config.toml
num_hidden_layers = 12
hidden_act = "squared_leaky_relu"
norm_eps = 1e-05
tie_word_embeddings = "early"
extras = ["some layers without attention", "local attention windows", "shifted keys", "gated attention", "value embeddings", "hashed n-gram embeddings", "a smear gate", "an embedding shortcut", "learned residual scales", "skips across layers", "LayerScale"]
beta2 = 0.99
lr_head = 0.00731
final_lr_fraction = 0.0
doc_mask = true
Each number is 50 + 15 x the weight over its row's rms, rounded and kept within 0 to 99. Layers, rows and columns count from 0. The size before them is the row's rms in percent of the matrix's.

# down: layer 4 MLP down (transposed), 512x128, rms 0.0514, rows 475-501, columns 0-127
# up: layer 4 MLP up, 512x128, rms 0.0631, rows 476-502, columns 0-127
down475 110:53 56 51 21 49 50 45 47 58 58 67 63 58 22 46 23 29 49 31 81 54 32 27 50 53 67 35 57 53 40 54 57 57 73 53 57 46 62 46 78 48 71 50 57 68 30 39 20 65 61 65 66 73 65 24 58 48 31 72 53 28 65 57 64 56 51 53 48 55 55 48 49 29 29 46 43 24 58 60 53 52 36 39 86 61 46 56 31 61 76 42 59 45 56 47 50 46 53 43 69 46 27 39 85 39 18 62 62 32 65 28 39 38 43 41 25 32 63 28 70 16 58 46 35 45 42 54 28
up476 108:70 49 45 74 61 47 46 71 33 58 60 48 76 49 78 46 56 49 45 68 64 44 28 46 39 46 43 27 58 50 63 48 57 75 45 91 43 45 48 48 50 62 37 65 42 29 41 57 30 64 59 60 40 47 21 68 54 29 68 44 74 41 44 53 57 34 35 59 70 66 70 61 30 49 30 46 54 63 25 40 62 59 68 76 53 60 52 40 31 77 36 28 55 43 56 66 38 63 43 30 37 51 32 69 55 43 85 39 80 59 26 62 75 29 25 54 33 47 46 14 68 57 63 45 62 54 48 35
down476 101:47 71 44 55 64 63 48 47 47 76 39 35 43 63 59 43 54 76 40 50 15 27 63 51 68 44 53 40 41 21 42 20 48 62 41 45 61 64 57 30 56 55 45 60 65 89 54 61 30 67 61 40 63 59 41 58 68 44 48 67 61 29 25 31 42 52 36 38 28 55 58 51 50 60 61 38 29 30 27 51 65 42 37 50 91 60 53 61 26 14 59 68 59 43 45 19 52 37 63 29 32 37 26 33 44 46 19 56 30 58 69 49 43 33 61 46 48 58 54 46 53 66 23 37 39 37 52 31
up477 102:39 61 74 49 55 51 22 35 62 48 35 35 46 50 35 12 29 60 42 31 70 74 50 34 57 65 65 46 46 53 57 45 28 51 60 70 34 68 44 25 42 71 26 39 55 37 57 60 81 66 55 45 69 47 51 47 46 48 24 67 72 28 53 54 64 29 50 56 55 83 34 63 51 27 57 42 79 37 52 40 48 53 33 37 63 39 54 44 42 44 63 65 41 05 36 66 54 53 65 27 52 54 20 66 54 28 31 52 32 59 77 55 34 53 28 58 69 41 28 38 43 72 56 46 37 43 46 56
down477 097:51 67 52 34 51 54 43 50 43 39 60 73 54 59 62 45 64 63 31 07 65 68 27 43 67 34 54 78 30 68 68 64 32 61 67 58 14 47 55 47 76 44 43 36 47 29 36 69 58 61 65 85 26 37 31 44 55 62 45 42 11 44 40 55 67 77 35 67 49 33 29 60 87 45 67 63 58 30 64 41 69 48 51 47 64 40 36 44 49 39 39 80 47 57 57 48 64 44 39 60 50 31 53 64 49 77 49 49 48 39 59 26 29 30 53 60 57 52 35 52 37 56 55 44 63 65 42 27
up478 100:59 52 57 47 30 82 21 62 46 49 48 54 30 64 46 20 44 42 58 61 71 25 50 36 43 36 53 57 58 40 39 26 70 40 42 64 70 45 11 67 66 39 63 34 38 72 36 55 50 57 51 51 54 48 35 39 34 52 24 42 64 38 37 48 72 16 64 54 29 65 26 56 34 63 65 45 38 48 47 57 67 05 43 38 62 65 28 46 63 58 53 58 46 51 59 48 36 35 37 47 58 50 53 37 13 65 50 55 45 60 56 60 30 19 34 91 55 29 51 61 35 60 60 38 52 61 41 38
down478 097:31 44 51 59 24 70 39 57 32 48 60 47 63 50 27 71 72 67 72 53 45 35 66 19 41 35 54 39 56 46 43 93 60 49 42 49 65 62 42 40 41 30 50 59 34 63 78 35 66 30 52 42 40 52 50 60 60 64 72 33 28 48 44 22 43 58 28 74 49 75 65 59 57 46 57 88 64 62 39 33 64 45 29 56 53 53 73 51 58 52 56 53 43 46 44 53 72 57 47 88 78 81 45 60 64 59 62 64 42 65 76 76 71 39 54 32 53 35 67 54 44 32 61 47 47 67 51 48
up479 104:59 44 44 59 35 79 45 53 57 43 63 61 61 49 35 34 47 54 68 83 42 49 30 48 51 54 44 44 62 63 33 75 67 51 49 52 56 51 39 38 43 56 43 78 60 28 53 45 60 53 51 40 32 43 32 62 41 71 39 43 31 48 27 69 26 40 58 45 35 18 27 37 63 36 36 45 32 31 35 45 78 41 36 70 55 55 71 45 38 46 48 32 37 24 44 50 72 61 42 46 47 24 09 39 44 75 58 51 35 41 51 80 44 65 23 39 43 34 41 69 59 52 78 19 88 67 53 47
down479 104:51 52 51 20 49 36 62 45 59 30 47 59 40 26 48 65 47 47 35 76 45 47 35 54 45 55 33 56 64 62 34 43 38 27 45 62 57 29 94 51 51 63 49 44 42 27 46 28 38 38 16 51 38 52 53 47 48 92 36 61 38 28 36 58 31 53 73 64 59 22 60 32 75 41 47 66 58 57 29 58 55 31 56 46 39 35 18 60 67 36 20 26 49 54 41 60 28 46 74 46 35 44 35 43 24 42 30 33 65 42 61 38 29 38 33 50 61 22 66 65 61 49 52 64 41 48 37 61
up480 091:15 55 48 20 54 47 42 42 34 57 62 68 53 60 30 65 40 52 39 67 47 54 28 25 51 64 75 60 62 32 43 51 46 61 45 42 62 41 40 50 64 57 51 48 45 61 49 46 27 69 34 36 62 58 29 50 42 55 52 50 60 38 35 20 66 64 60 47 62 38 93 59 27 75 64 64 31 43 51 24 52 44 83 61 46 37 48 73 75 49 65 34 65 63 44 31 41 61 28 67 68 53 73 42 54 22 35 58 30 56 58 60 50 68 55 20 23 42 72 53 66 21 43 56 45 31 49 29
down480 093:57 54 59 43 47 30 56 56 40 39 66 78 81 57 17 59 61 41 24 34 49 65 47 83 26 52 51 47 34 55 59 54 47 60 41 21 37 38 70 66 57 59 45 49 42 71 38 56 58 47 49 43 56 70 56 41 43 35 93 74 82 63 66 37 55 72 50 52 61 38 41 41 40 57 32 47 73 44 28 41 60 82 53 49 43 88 68 34 43 30 62 68 66 62 71 45 63 37 47 53 56 49 47 50 62 58 47 70 71 56 50 29 49 85 46 26 42 57 41 58 45 48 45 76 37 51 46 81
up481 092:70 57 26 48 45 68 60 68 73 24 50 64 40 40 37 61 79 52 55 57 38 68 38 52 33 24 68 20 29 44 68 28 31 47 35 59 57 46 45 52 58 48 56 63 56 76 51 73 54 39 53 36 37 71 83 46 45 60 48 47 50 67 43 44 54 52 44 38 47 57 46 58 62 90 61 81 55 38 52 36 45 61 56 54 74 48 40 61 44 60 19 53 54 52 70 42 65 52 33 65 84 61 07 23 55 62 33 60 37 43 61 21 48 59 46 51 42 59 30 67 72 49 54 32 37 52 21 50
down481 095:35 79 54 74 45 34 45 40 53 29 44 52 44 52 37 52 39 49 32 47 69 72 41 53 60 71 38 19 20 35 65 41 60 65 49 45 36 57 60 64 66 42 39 51 73 32 51 58 67 33 57 27 78 47 44 56 52 81 95 60 07 37 77 50 37 46 59 42 66 59 78 55 66 40 40 51 46 38 63 44 75 47 27 33 47 47 72 40 51 54 60 58 42 57 29 40 62 27 30 31 39 30 63 67 49 52 60 50 65 62 44 50 58 55 54 23 59 43 47 49 77 28 48 45 29 40 48 73
up482 098:69 39 39 46 40 57 37 67 53 61 40 58 50 46 82 36 74 37 40 52 38 72 87 32 49 78 13 50 63 68 44 58 45 51 36 53 66 72 59 45 35 66 39 47 71 42 23 31 84 47 56 58 40 50 39 72 27 74 63 53 35 46 25 52 44 69 32 49 81 61 55 32 65 46 34 61 54 36 27 62 36 49 56 40 36 45 53 19 46 57 72 71 63 38 76 38 55 51 29 58 44 38 59 55 53 43 45 52 39 06 45 43 64 40 72 41 56 35 49 47 56 39 51 32 69 52 33 45
down482 100:45 62 46 58 32 58 57 28 31 34 53 51 53 39 49 54 54 33 58 60 61 59 70 05 30 54 46 51 82 48 47 46 59 34 31 62 80 37 69 52 65 53 53 84 48 41 22 23 59 36 52 76 45 41 43 74 66 86 63 44 58 47 40 43 64 51 73 73 30 46 62 46 57 61 43 48 55 39 32 47 51 58 60 32 49 31 41 58 74 55 53 50 41 12 71 39 56 38 33 64 73 47 47 69 44 46 33 70 53 36 25 54 37 46 43 42 50 88 61 26 39 29 43 52 43 74 40 33
up483 095:54 55 38 54 39 65 26 61 43 40 32 68 40 38 64 55 69 32 55 32 47 24 45 29 39 54 30 56 35 44 29 38 55 14 41 46 31 49 52 39 65 79 51 52 61 58 22 34 93 15 64 61 26 44 52 45 44 56 57 38 53 58 44 67 41 57 45 54 67 27 47 46 64 27 61 60 57 42 57 40 66 44 55 57 15 74 70 55 68 47 67 37 61 56 41 38 63 40 26 46 57 40 61 76 41 60 28 50 73 45 25 63 15 40 41 38 57 62 40 46 73 73 41 51 66 39 27 40
down483 097:33 31 53 52 41 58 57 62 38 34 35 66 58 39 38 67 61 35 50 70 27 26 42 67 57 47 47 42 25 26 47 68 63 47 48 75 40 56 44 68 51 49 45 27 69 46 77 39 34 84 31 65 53 59 43 62 53 39 72 52 37 08 37 66 65 41 36 49 24 54 55 37 22 46 48 60 27 59 46 36 35 55 65 55 66 55 38 37 75 24 31 52 50 62 59 55 43 46 36 45 45 43 25 53 63 50 58 44 13 42 65 55 58 64 53 47 54 67 30 39 60 14 41 25 16 55 48 76
up484 087:53 36 63 25 47 56 51 56 65 54 52 49 34 52 36 42 37 33 63 22 55 44 44 12 41 56 15 56 60 71 29 63 59 48 62 59 57 61 48 57 49 51 38 61 56 84 54 39 67 37 44 75 49 63 50 37 44 72 29 22 56 66 53 42 30 77 24 33 49 36 51 41 54 51 69 59 50 46 64 36 40 37 41 70 32 52 36 62 43 29 46 34 57 59 57 47 70 66 69 63 61 52 44 62 21 30 49 72 72 31 23 79 31 40 14 68 41 45 51 56 34 60 30 70 59 70 75 59
down484 089:46 59 40 65 53 19 61 57 52 45 39 59 27 66 59 34 73 49 45 59 58 53 44 67 43 56 43 81 78 46 46 60 34 32 42 48 37 62 58 57 54 35 40 54 44 40 37 72 62 57 41 73 27 40 44 40 38 29 55 58 65 04 60 56 31 55 65 60 33 55 63 41 25 50 47 40 50 56 20 64 35 42 35 39 64 49 50 33 28 78 49 50 88 51 35 37 60 42 28 09 60 66 63 53 76 76 32 39 43 67 55 40 66 63 65 67 52 19 40 55 52 53 65 24 44 53 34 55
up485 104:49 51 45 47 58 44 62 57 71 49 40 37 35 54 53 58 71 25 43 41 36 29 28 62 55 34 49 59 47 47 52 79 35 48 39 60 74 41 49 55 67 42 67 24 38 48 47 53 50 65 42 64 00 26 34 67 51 52 57 40 45 42 51 26 66 43 43 64 60 55 47 45 28 13 64 40 55 66 49 09 32 52 62 41 75 57 42 29 46 55 60 67 18 60 66 89 56 61 54 39 42 36 65 29 60 58 67 55 48 45 57 35 54 48 63 40 14 49 37 28 54 60 34 72 51 58 68 48
down485 105:34 48 51 48 34 47 53 48 42 23 72 68 73 52 29 31 69 38 43 54 35 72 55 58 53 55 67 60 44 50 38 66 39 37 63 58 41 52 19 57 38 50 75 20 32 61 56 29 25 63 62 42 12 36 66 52 42 42 47 45 51 58 14 51 57 58 55 50 53 34 62 58 17 44 40 49 60 48 89 33 58 37 48 67 47 53 69 49 46 53 77 39 76 56 47 61 44 43 52 64 78 64 75 56 34 56 43 41 36 46 48 37 53 26 69 01 52 52 25 28 56 61 66 55 44 74 47 49
up486 112:63 53 87 49 56 66 48 54 56 47 54 13 45 34 72 21 58 34 60 51 59 34 31 57 65 56 24 68 49 68 62 50 48 57 48 29 51 37 65 52 44 43 44 38 46 40 52 67 54 57 39 37 32 59 71 62 32 38 38 27 53 69 60 42 54 64 33 54 33 54 31 36 52 42 48 43 57 41 45 49 25 31 36 43 65 46 27 45 06 43 31 70 33 76 55 52 68 60 41 68 55 44 48 42 37 66 38 51 76 45 42 39 39 43 50 83 27 21 30 33 56 41 25 36 64 96 53 41
down486 106:67 13 53 41 63 40 39 49 50 62 61 18 65 51 52 43 68 51 29 21 34 64 77 47 46 39 42 56 22 50 39 80 34 53 48 81 71 67 56 39 43 40 61 66 56 46 47 42 50 60 19 79 64 42 70 41 40 67 58 47 30 65 39 35 34 67 73 40 44 38 57 69 40 42 75 63 74 66 67 39 45 66 41 12 62 40 69 36 54 37 52 50 65 36 46 40 35 35 42 60 21 82 59 61 54 65 29 15 39 63 38 44 52 58 70 38 53 50 47 53 41 50 49 37 50 43 43 60
up487 098:70 59 37 41 39 67 57 67 54 31 52 25 10 77 39 60 50 51 32 46 32 63 45 38 58 72 50 64 48 30 71 42 32 61 66 65 27 53 46 53 56 50 48 72 65 45 50 51 62 40 59 72 15 59 60 50 27 45 15 63 63 44 53 52 64 44 53 64 46 57 66 69 37 20 63 70 55 29 41 25 53 27 26 53 64 72 52 54 53 66 72 53 58 52 22 16 31 44 44 25 60 71 29 45 48 34 41 48 79 35 47 69 30 37 62 39 41 46 42 51 34 55 43 51 61 40 70 39
down487 099:40 65 42 40 50 57 45 69 48 50 48 34 71 25 63 44 40 32 54 73 68 47 14 63 25 51 45 62 34 58 50 56 47 49 44 75 40 45 31 39 48 48 64 54 38 85 68 43 37 25 39 18 45 52 52 54 67 68 25 48 34 48 48 35 60 52 44 48 54 48 39 72 62 41 49 68 43 48 70 18 69 45 58 61 06 50 71 24 50 65 39 38 45 22 79 54 58 41 69 48 30 41 48 55 74 72 42 48 57 48 46 35 27 64 27 44 47 39 60 66 76 19 20 43 52 53 65 43
up488 113:59 59 44 58 43 54 50 50 40 45 50 21 64 43 43 51 75 57 49 34 28 94 60 36 43 79 91 28 56 39 35 47 28 42 35 36 70 47 46 39 64 58 42 46 61 38 22 55 46 40 76 61 40 11 42 07 31 22 65 62 50 60 61 46 47 58 50 53 34 61 64 44 52 38 61 76 53 63 45 42 29 45 43 48 55 39 39 41 64 54 53 14 29 35 52 78 53 21 56 60 41 42 37 23 51 50 72 46 45 35 40 47 57 62 43 57 74 79 42 50 61 51 42 36 46 48 46 34
down488 107:57 51 46 91 51 53 64 44 57 53 49 58 60 64 60 28 79 40 67 36 39 46 59 54 85 17 59 58 57 38 50 51 31 85 18 55 46 46 46 48 46 36 35 62 45 63 03 55 52 57 53 53 67 41 65 40 13 37 46 56 30 30 48 36 60 68 45 57 69 37 57 65 53 63 35 48 33 62 63 77 32 45 52 12 50 54 54 54 45 37 58 61 69 44 44 61 46 34 55 53 31 64 67 67 41 72 61 49 45 49 30 51 48 49 87 36 33 60 55 47 77 68 38 31 51 45 36 66
up489 094:52 74 32 51 68 52 47 51 58 42 45 35 44 69 43 48 48 73 53 51 50 56 59 60 39 56 66 38 79 49 31 57 33 62 32 82 49 65 41 79 31 47 60 62 52 46 75 23 48 88 42 64 59 12 21 78 60 81 56 25 54 48 62 40 50 24 41 38 39 46 70 62 54 73 34 68 42 60 25 59 54 37 36 49 26 22 66 60 39 66 29 57 60 77 63 62 65 43 55 50 62 53 37 52 29 69 54 36 47 40 62 56 69 73 64 54 61 48 48 45 68 62 43 55 32 58 75 55
down489 091:40 43 35 43 62 45 59 39 60 27 62 34 69 52 37 44 71 65 62 53 60 61 34 47 40 73 63 51 30 27 53 17 50 46 32 57 61 25 55 44 40 29 46 49 26 44 28 49 66 51 50 57 28 54 47 25 75 57 72 61 40 48 67 69 36 54 64 61 29 50 51 20 29 67 79 70 46 36 74 48 51 50 55 24 37 48 26 40 46 39 54 23 55 28 21 47 57 44 72 22 36 48 62 28 43 44 53 82 60 74 54 52 50 26 35 57 51 62 42 42 47 50 22 66 58 44 63 18
up490 117:25 66 55 60 69 61 37 61 40 16 59 47 54 47 62 63 62 46 37 46 24 45 41 48 26 70 80 40 66 39 74 69 54 39 58 50 42 52 28 80 58 68 69 53 43 63 72 72 64 28 38 71 58 28 61 26 44 65 48 39 62 47 57 35 62 23 73 53 38 30 71 49 46 54 33 53 50 64 66 13 60 58 52 41 64 78 48 53 47 31 29 84 53 57 58 54 75 62 69 39 48 63 40 52 61 66 69 54 19 56 49 48 53 62 64 53 30 31 30 42 53 68 66 50 49 71 58 63
down490 118:41 67 56 31 66 30 67 33 48 39 61 49 47 41 53 56 27 50 46 55 26 81 66 36 56 29 75 39 43 52 22 60 62 52 43 22 32 52 47 60 59 59 70 57 42 32 74 74 59 46 39 60 51 24 61 41 63 10 78 36 33 45 15 69 19 57 56 64 55 51 66 51 57 25 50 45 58 42 42 56 37 52 44 47 29 51 62 71 48 33 51 56 35 83 32 44 69 64 55 61 61 55 48 45 53 63 54 60 55 74 57 52 61 40 52 53 99 49 47 24 30 51 50 37 33 34 39 62
up491 092:56 53 68 69 70 65 45 62 37 47 61 47 27 53 47 10 55 37 52 43 89 37 69 55 19 31 59 44 45 50 43 33 69 59 52 75 39 84 60 68 32 49 31 27 64 68 61 45 58 65 49 35 62 49 56 68 46 70 41 46 78 50 53 55 52 53 86 74 53 57 54 53 56 78 68 30 46 61 17 57 73 64 82 37 51 45 33 63 48 54 44 54 74 60 70 49 53 49 46 62 55 59 27 68 49 46 42 52 56 74 38 49 52 58 58 28 50 45 27 26 44 41 23 61 60 38 71 55
down491 093:80 63 71 42 45 61 40 48 40 47 27 38 33 71 74 51 60 73 64 18 47 27 40 60 65 18 52 63 51 61 51 43 44 41 31 41 51 54 18 66 48 56 53 60 70 65 35 49 52 50 62 50 72 50 50 09 36 61 41 73 45 49 48 67 36 24 53 52 38 12 59 33 50 48 44 62 23 26 45 55 49 64 40 52 60 50 43 40 45 55 36 62 62 61 30 75 39 48 61 50 48 53 59 00 35 60 90 38 44 48 46 42 58 43 42 35 62 60 59 57 50 52 47 59 54 83 53 31
up492 096:52 43 73 39 59 53 39 57 50 60 41 61 53 53 47 43 66 44 69 69 53 60 33 17 41 54 54 58 53 45 58 45 72 34 26 60 71 44 57 59 59 49 38 47 58 71 36 35 87 40 60 42 24 50 28 62 39 34 33 57 31 24 35 70 32 47 33 06 68 50 48 65 48 37 46 45 43 37 38 16 31 43 73 41 53 61 58 35 36 56 44 20 61 40 45 74 31 33 72 36 33 25 64 37 37 47 57 54 56 72 37 64 77 71 45 65 29 30 23 59 54 78 46 48 66 47 51 44
down492 101:45 40 59 41 36 62 48 69 42 36 45 73 46 25 56 35 28 41 46 54 37 58 50 29 51 52 34 52 58 34 27 60 66 65 68 46 51 60 59 53 56 31 73 60 55 45 57 28 30 41 82 63 71 38 47 47 14 47 42 40 52 42 36 46 34 55 26 49 63 48 63 64 55 29 71 41 46 75 32 43 57 45 44 61 72 30 45 73 31 36 80 20 53 48 72 43 54 69 54 62 41 85 36 56 35 41 54 51 58 44 27 68 51 61 71 57 28 43 42 29 66 68 86 34 69 87 58 47
up493 103:84 67 78 58 53 66 58 67 66 60 64 34 29 60 55 65 55 53 76 56 39 84 51 25 36 47 12 63 39 51 23 41 42 48 53 52 58 44 45 43 45 53 40 55 45 45 59 64 23 39 40 50 28 16 47 60 63 76 44 39 40 34 16 61 65 36 57 32 48 42 52 27 68 60 50 72 61 41 22 67 58 51 56 78 45 44 48 45 26 57 19 42 55 48 42 69 53 47 54 48 53 22 23 66 50 61 32 44 41 32 49 46 53 51 20 65 19 34 40 45 63 40 52 56 68 38 41 62
down493 098:55 72 36 16 67 46 60 35 63 44 50 90 63 57 29 42 25 64 48 45 67 29 55 53 58 50 45 55 43 67 47 25 26 35 24 62 58 46 48 43 56 46 36 50 33 73 81 43 43 29 49 74 35 28 64 58 57 45 56 61 60 60 56 36 63 60 70 58 28 48 42 57 26 76 28 78 45 39 43 50 47 42 61 50 23 31 35 58 34 48 67 29 54 46 38 58 64 43 44 30 45 52 69 34 12 36 11 75 44 35 37 54 40 68 37 60 33 57 45 55 64 50 65 53 63 36 65 38
up494 098:39 27 26 34 58 68 55 54 29 42 62 57 57 51 51 78 72 39 47 63 29 54 47 52 57 55 54 62 81 33 60 58 23 40 47 36 52 38 60 63 59 53 47 52 49 65 50 57 74 50 44 33 56 48 52 78 84 40 55 77 35 26 43 56 53 60 99 35 62 57 71 14 42 37 73 65 66 57 34 63 45 12 50 41 66 38 47 27 49 41 43 60 53 40 59 63 35 38 37 65 48 61 56 40 62 38 75 35 73 46 55 47 78 16 51 38 35 56 58 59 46 54 49 37 43 57 43 63
down494 101:51 45 55 44 44 76 35 38 36 22 57 21 61 56 37 66 51 62 36 45 58 53 34 60 30 43 63 68 58 33 49 45 39 60 83 50 26 81 77 72 36 71 57 75 73 86 44 51 34 73 62 35 58 46 41 58 78 39 74 63 61 57 26 57 69 56 40 39 55 47 78 67 35 60 45 34 54 39 47 43 57 36 56 39 69 48 51 21 39 58 49 73 48 25 42 46 60 41 30 70 47 44 63 63 46 40 50 32 49 59 52 35 41 19 45 31 45 77 51 39 58 61 51 37 25 23 38 64
up495 094:59 57 93 43 37 60 40 28 64 50 43 30 41 54 56 43 39 34 64 73 49 66 52 48 43 63 48 30 57 24 59 48 57 08 58 47 55 87 45 30 70 39 50 49 58 64 33 39 55 43 36 40 38 34 37 46 31 63 37 38 62 47 49 53 41 56 59 63 46 49 19 74 52 29 76 47 41 57 60 42 50 29 36 38 21 71 40 42 62 45 74 70 19 45 36 79 47 64 56 27 53 35 70 58 52 58 39 60 39 74 35 56 45 45 57 87 53 50 58 31 69 42 20 63 45 37 64 66
down495 097:75 63 65 70 38 46 29 49 50 43 31 59 55 33 72 60 33 69 36 40 38 42 49 50 48 00 44 39 44 44 58 51 40 55 26 50 50 48 52 60 71 27 26 44 64 33 76 50 66 26 57 40 49 56 75 49 70 53 71 26 66 24 41 73 44 62 36 50 38 74 57 14 61 57 62 53 41 43 34 63 38 63 50 47 63 56 35 30 36 57 36 77 60 43 58 47 63 20 27 60 60 67 36 45 61 52 69 21 60 48 51 48 43 40 46 52 69 60 28 34 63 57 57 40 31 65 55 75
up496 093:40 21 46 23 45 44 48 44 39 49 60 42 51 57 34 37 71 49 65 58 39 49 44 56 46 61 51 57 56 00 59 59 23 62 29 52 56 37 39 54 50 56 35 45 51 59 28 45 55 46 50 56 49 57 27 31 56 50 55 50 50 50 59 25 34 71 56 52 38 42 30 95 66 44 45 63 22 40 48 52 64 30 48 62 36 47 53 25 63 55 65 55 20 54 54 60 20 48 29 15 46 67 68 37 42 49 54 33 55 30 39 32 54 66 65 60 18 48 59 56 50 69 22 38 57 40 82 56
down496 093:62 54 68 57 43 46 57 31 49 64 21 49 52 45 64 60 51 69 61 63 68 53 35 30 43 48 51 50 82 61 75 53 56 47 39 41 59 38 74 14 47 38 48 62 38 21 63 76 70 55 51 63 45 47 44 76 62 59 39 83 59 41 68 46 41 63 44 36 57 73 05 51 21 40 10 35 39 35 56 40 63 80 46 30 41 46 39 43 48 59 47 49 55 30 38 33 66 59 25 46 56 35 53 35 70 40 47 43 45 33 53 64 50 37 55 62 37 65 84 52 60 74 62 38 70 35 37 43
up497 099:59 41 33 58 25 37 45 46 39 29 62 44 21 66 37 64 70 57 28 61 42 28 44 55 62 38 45 59 27 32 40 28 42 40 36 63 56 63 33 42 42 59 62 70 45 48 47 25 18 84 54 63 39 52 41 76 57 65 36 41 41 35 36 62 65 30 77 54 40 66 21 50 54 60 63 67 26 70 45 57 45 50 36 36 35 78 62 31 49 64 77 68 56 36 53 44 43 69 41 39 53 41 28 35 45 54 27 71 25 54 45 49 42 14 50 63 77 30 26 54 25 55 54 48 59 58 47 41
down497 100:55 32 68 45 51 38 55 37 55 74 57 56 39 35 63 57 59 56 47 42 46 33 61 45 45 25 78 65 49 29 50 58 36 42 36 37 15 37 39 35 55 38 50 66 40 77 61 61 45 31 55 41 61 54 48 83 55 56 46 41 44 43 37 00 09 38 58 69 39 54 35 36 35 40 71 78 46 39 11 43 71 49 40 32 50 73 70 39 47 57 33 55 44 45 52 53 71 50 30 55 25 71 43 39 50 54 48 59 57 72 65 50 55 50 45 48 46 53 43 65 40 40 08 44 25 71 45 35
up498 109:56 80 57 80 28 57 56 67 61 47 54 42 62 29 48 43 35 33 42 23 42 31 65 27 58 55 54 56 57 55 66 52 26 75 34 41 28 49 69 61 41 65 33 56 64 67 48 70 80 36 26 20 70 39 59 73 35 41 65 68 32 43 45 51 70 42 42 48 52 28 70 56 40 45 54 67 44 66 70 55 55 63 41 49 58 25 58 09 40 32 63 49 37 37 83 49 52 16 27 43 69 60 57 50 51 60 37 59 40 43 32 33 39 41 42 38 29 40 21 43 33 47 49 53 55 29 43 49
down498 104:57 37 17 38 72 34 74 62 66 69 57 50 38 63 58 76 47 22 38 65 56 40 72 47 32 62 06 59 66 69 60 48 50 45 37 61 55 69 66 49 50 51 36 44 57 61 29 21 59 62 32 63 45 16 22 69 60 52 37 34 47 38 47 73 62 33 46 27 38 43 72 61 29 49 73 39 55 77 59 41 19 51 60 79 52 76 53 56 30 68 51 59 55 28 44 36 57 51 40 71 34 59 48 61 50 43 74 56 53 70 41 61 60 37 55 66 50 50 40 34 27 63 37 61 47 49 48 59
up499 100:39 41 54 55 37 33 54 52 30 44 61 45 62 66 27 61 49 32 45 91 24 34 82 41 61 78 41 46 32 56 61 86 63 25 37 30 54 50 72 69 46 41 68 66 52 51 73 41 56 39 40 71 63 43 41 45 30 47 61 57 35 58 30 28 56 77 50 59 45 41 46 48 37 45 35 71 58 61 43 56 22 45 46 53 62 63 94 41 40 55 82 42 42 33 87 62 51 33 61 40 49 51 48 58 51 40 60 47 46 56 45 30 69 62 65 67 51 60 19 46 32 65 58 49 62 65 71 42
down499 104:31 59 81 57 45 62 34 51 25 55 55 49 53 45 56 30 31 47 58 63 64 62 52 30 54 17 31 67 26 65 48 35 91 52 61 34 64 35 37 43 81 54 69 61 57 57 40 65 33 39 74 36 63 32 48 46 56 45 61 41 96 70 25 43 55 58 33 69 43 41 33 55 45 69 32 31 62 61 38 38 34 53 76 23 57 79 70 61 48 53 47 62 61 53 28 59 57 48 46 73 54 50 38 65 50 51 62 27 47 58 45 52 43 34 31 63 47 82 27 40 30 46 47 51 43 34 33 53
up500 108:69 62 61 33 30 76 71 65 75 52 39 32 44 52 58 76 44 58 24 39 37 26 56 09 47 40 62 67 48 52 40 51 63 60 52 30 39 41 67 59 59 69 49 47 47 40 40 50 65 49 78 51 54 45 46 32 15 61 40 56 66 45 46 38 59 44 65 57 72 34 56 72 10 64 39 44 39 48 44 68 49 21 60 45 75 49 60 22 58 62 76 65 60 57 71 57 71 37 64 22 46 65 58 21 26 44 10 45 43 40 53 50 46 59 49 46 34 41 54 42 65 43 48 40 71 32 48 57
down500 104:57 45 59 62 37 65 46 34 51 52 41 37 55 33 71 79 33 42 38 22 45 59 76 55 61 47 38 56 61 45 71 56 66 87 58 40 35 57 48 62 59 63 59 47 57 44 33 50 70 43 65 50 59 35 25 56 56 49 71 56 68 53 22 51 58 43 40 64 66 47 46 56 41 64 33 36 60 70 47 57 48 42 48 71 27 46 70 78 39 45 88 61 44 49 44 73 67 44 63 60 52 67 53 50 45 58 40 61 46 74 19 70 50 72 64 25 65 68 55 11 27 48 78 63 56 43 46 94
up501 099:40 54 39 33 04 74 44 73 52 56 58 41 50 41 51 36 38 42 49 67 36 37 66 31 49 31 56 36 64 25 47 51 46 40 56 51 57 31 42 59 38 60 47 37 47 32 26 52 18 42 84 66 51 32 57 24 35 89 44 48 48 76 40 46 79 65 48 40 38 30 64 62 61 31 44 83 50 33 63 57 83 53 30 70 53 59 80 56 56 45 63 39 36 34 52 50 27 37 58 67 63 31 28 46 45 52 36 58 54 36 45 45 34 43 27 39 44 82 53 51 67 52 53 60 52 62 32 54
down501 098:53 50 33 39 46 17 59 60 49 23 32 80 57 25 68 65 85 65 19 54 37 49 38 48 47 41 44 60 44 68 51 55 65 21 49 49 52 65 50 43 54 23 33 64 44 51 48 40 55 30 31 51 33 24 56 48 21 44 28 57 39 40 34 37 48 72 44 56 46 54 37 34 73 28 56 27 52 60 45 57 34 40 44 30 39 59 74 31 34 72 36 66 58 43 71 42 81 51 61 46 29 66 58 32 57 52 58 31 50 64 34 40 45 75 73 46 74 29 46 33 53 35 46 37 61 54 73 76
up502 095:60 50 28 48 58 49 49 55 65 53 51 54 55 59 48 13 40 60 26 40 08 41 47 50 33 51 66 39 28 49 52 53 45 62 38 51 66 39 60 55 63 29 31 61 77 44 43 79 38 64 81 89 45 44 57 38 47 55 37 35 57 49 55 59 41 75 40 39 24 60 64 45 38 49 42 30 72 54 50 66 48 43 66 38 78 57 58 35 27 62 02 44 36 72 74 86 36 59 34 47 39 48 34 27 47 72 59 52 55 27 49 65 67 63 56 57 43 61 52 28 47 66 55 58 43 66 53 68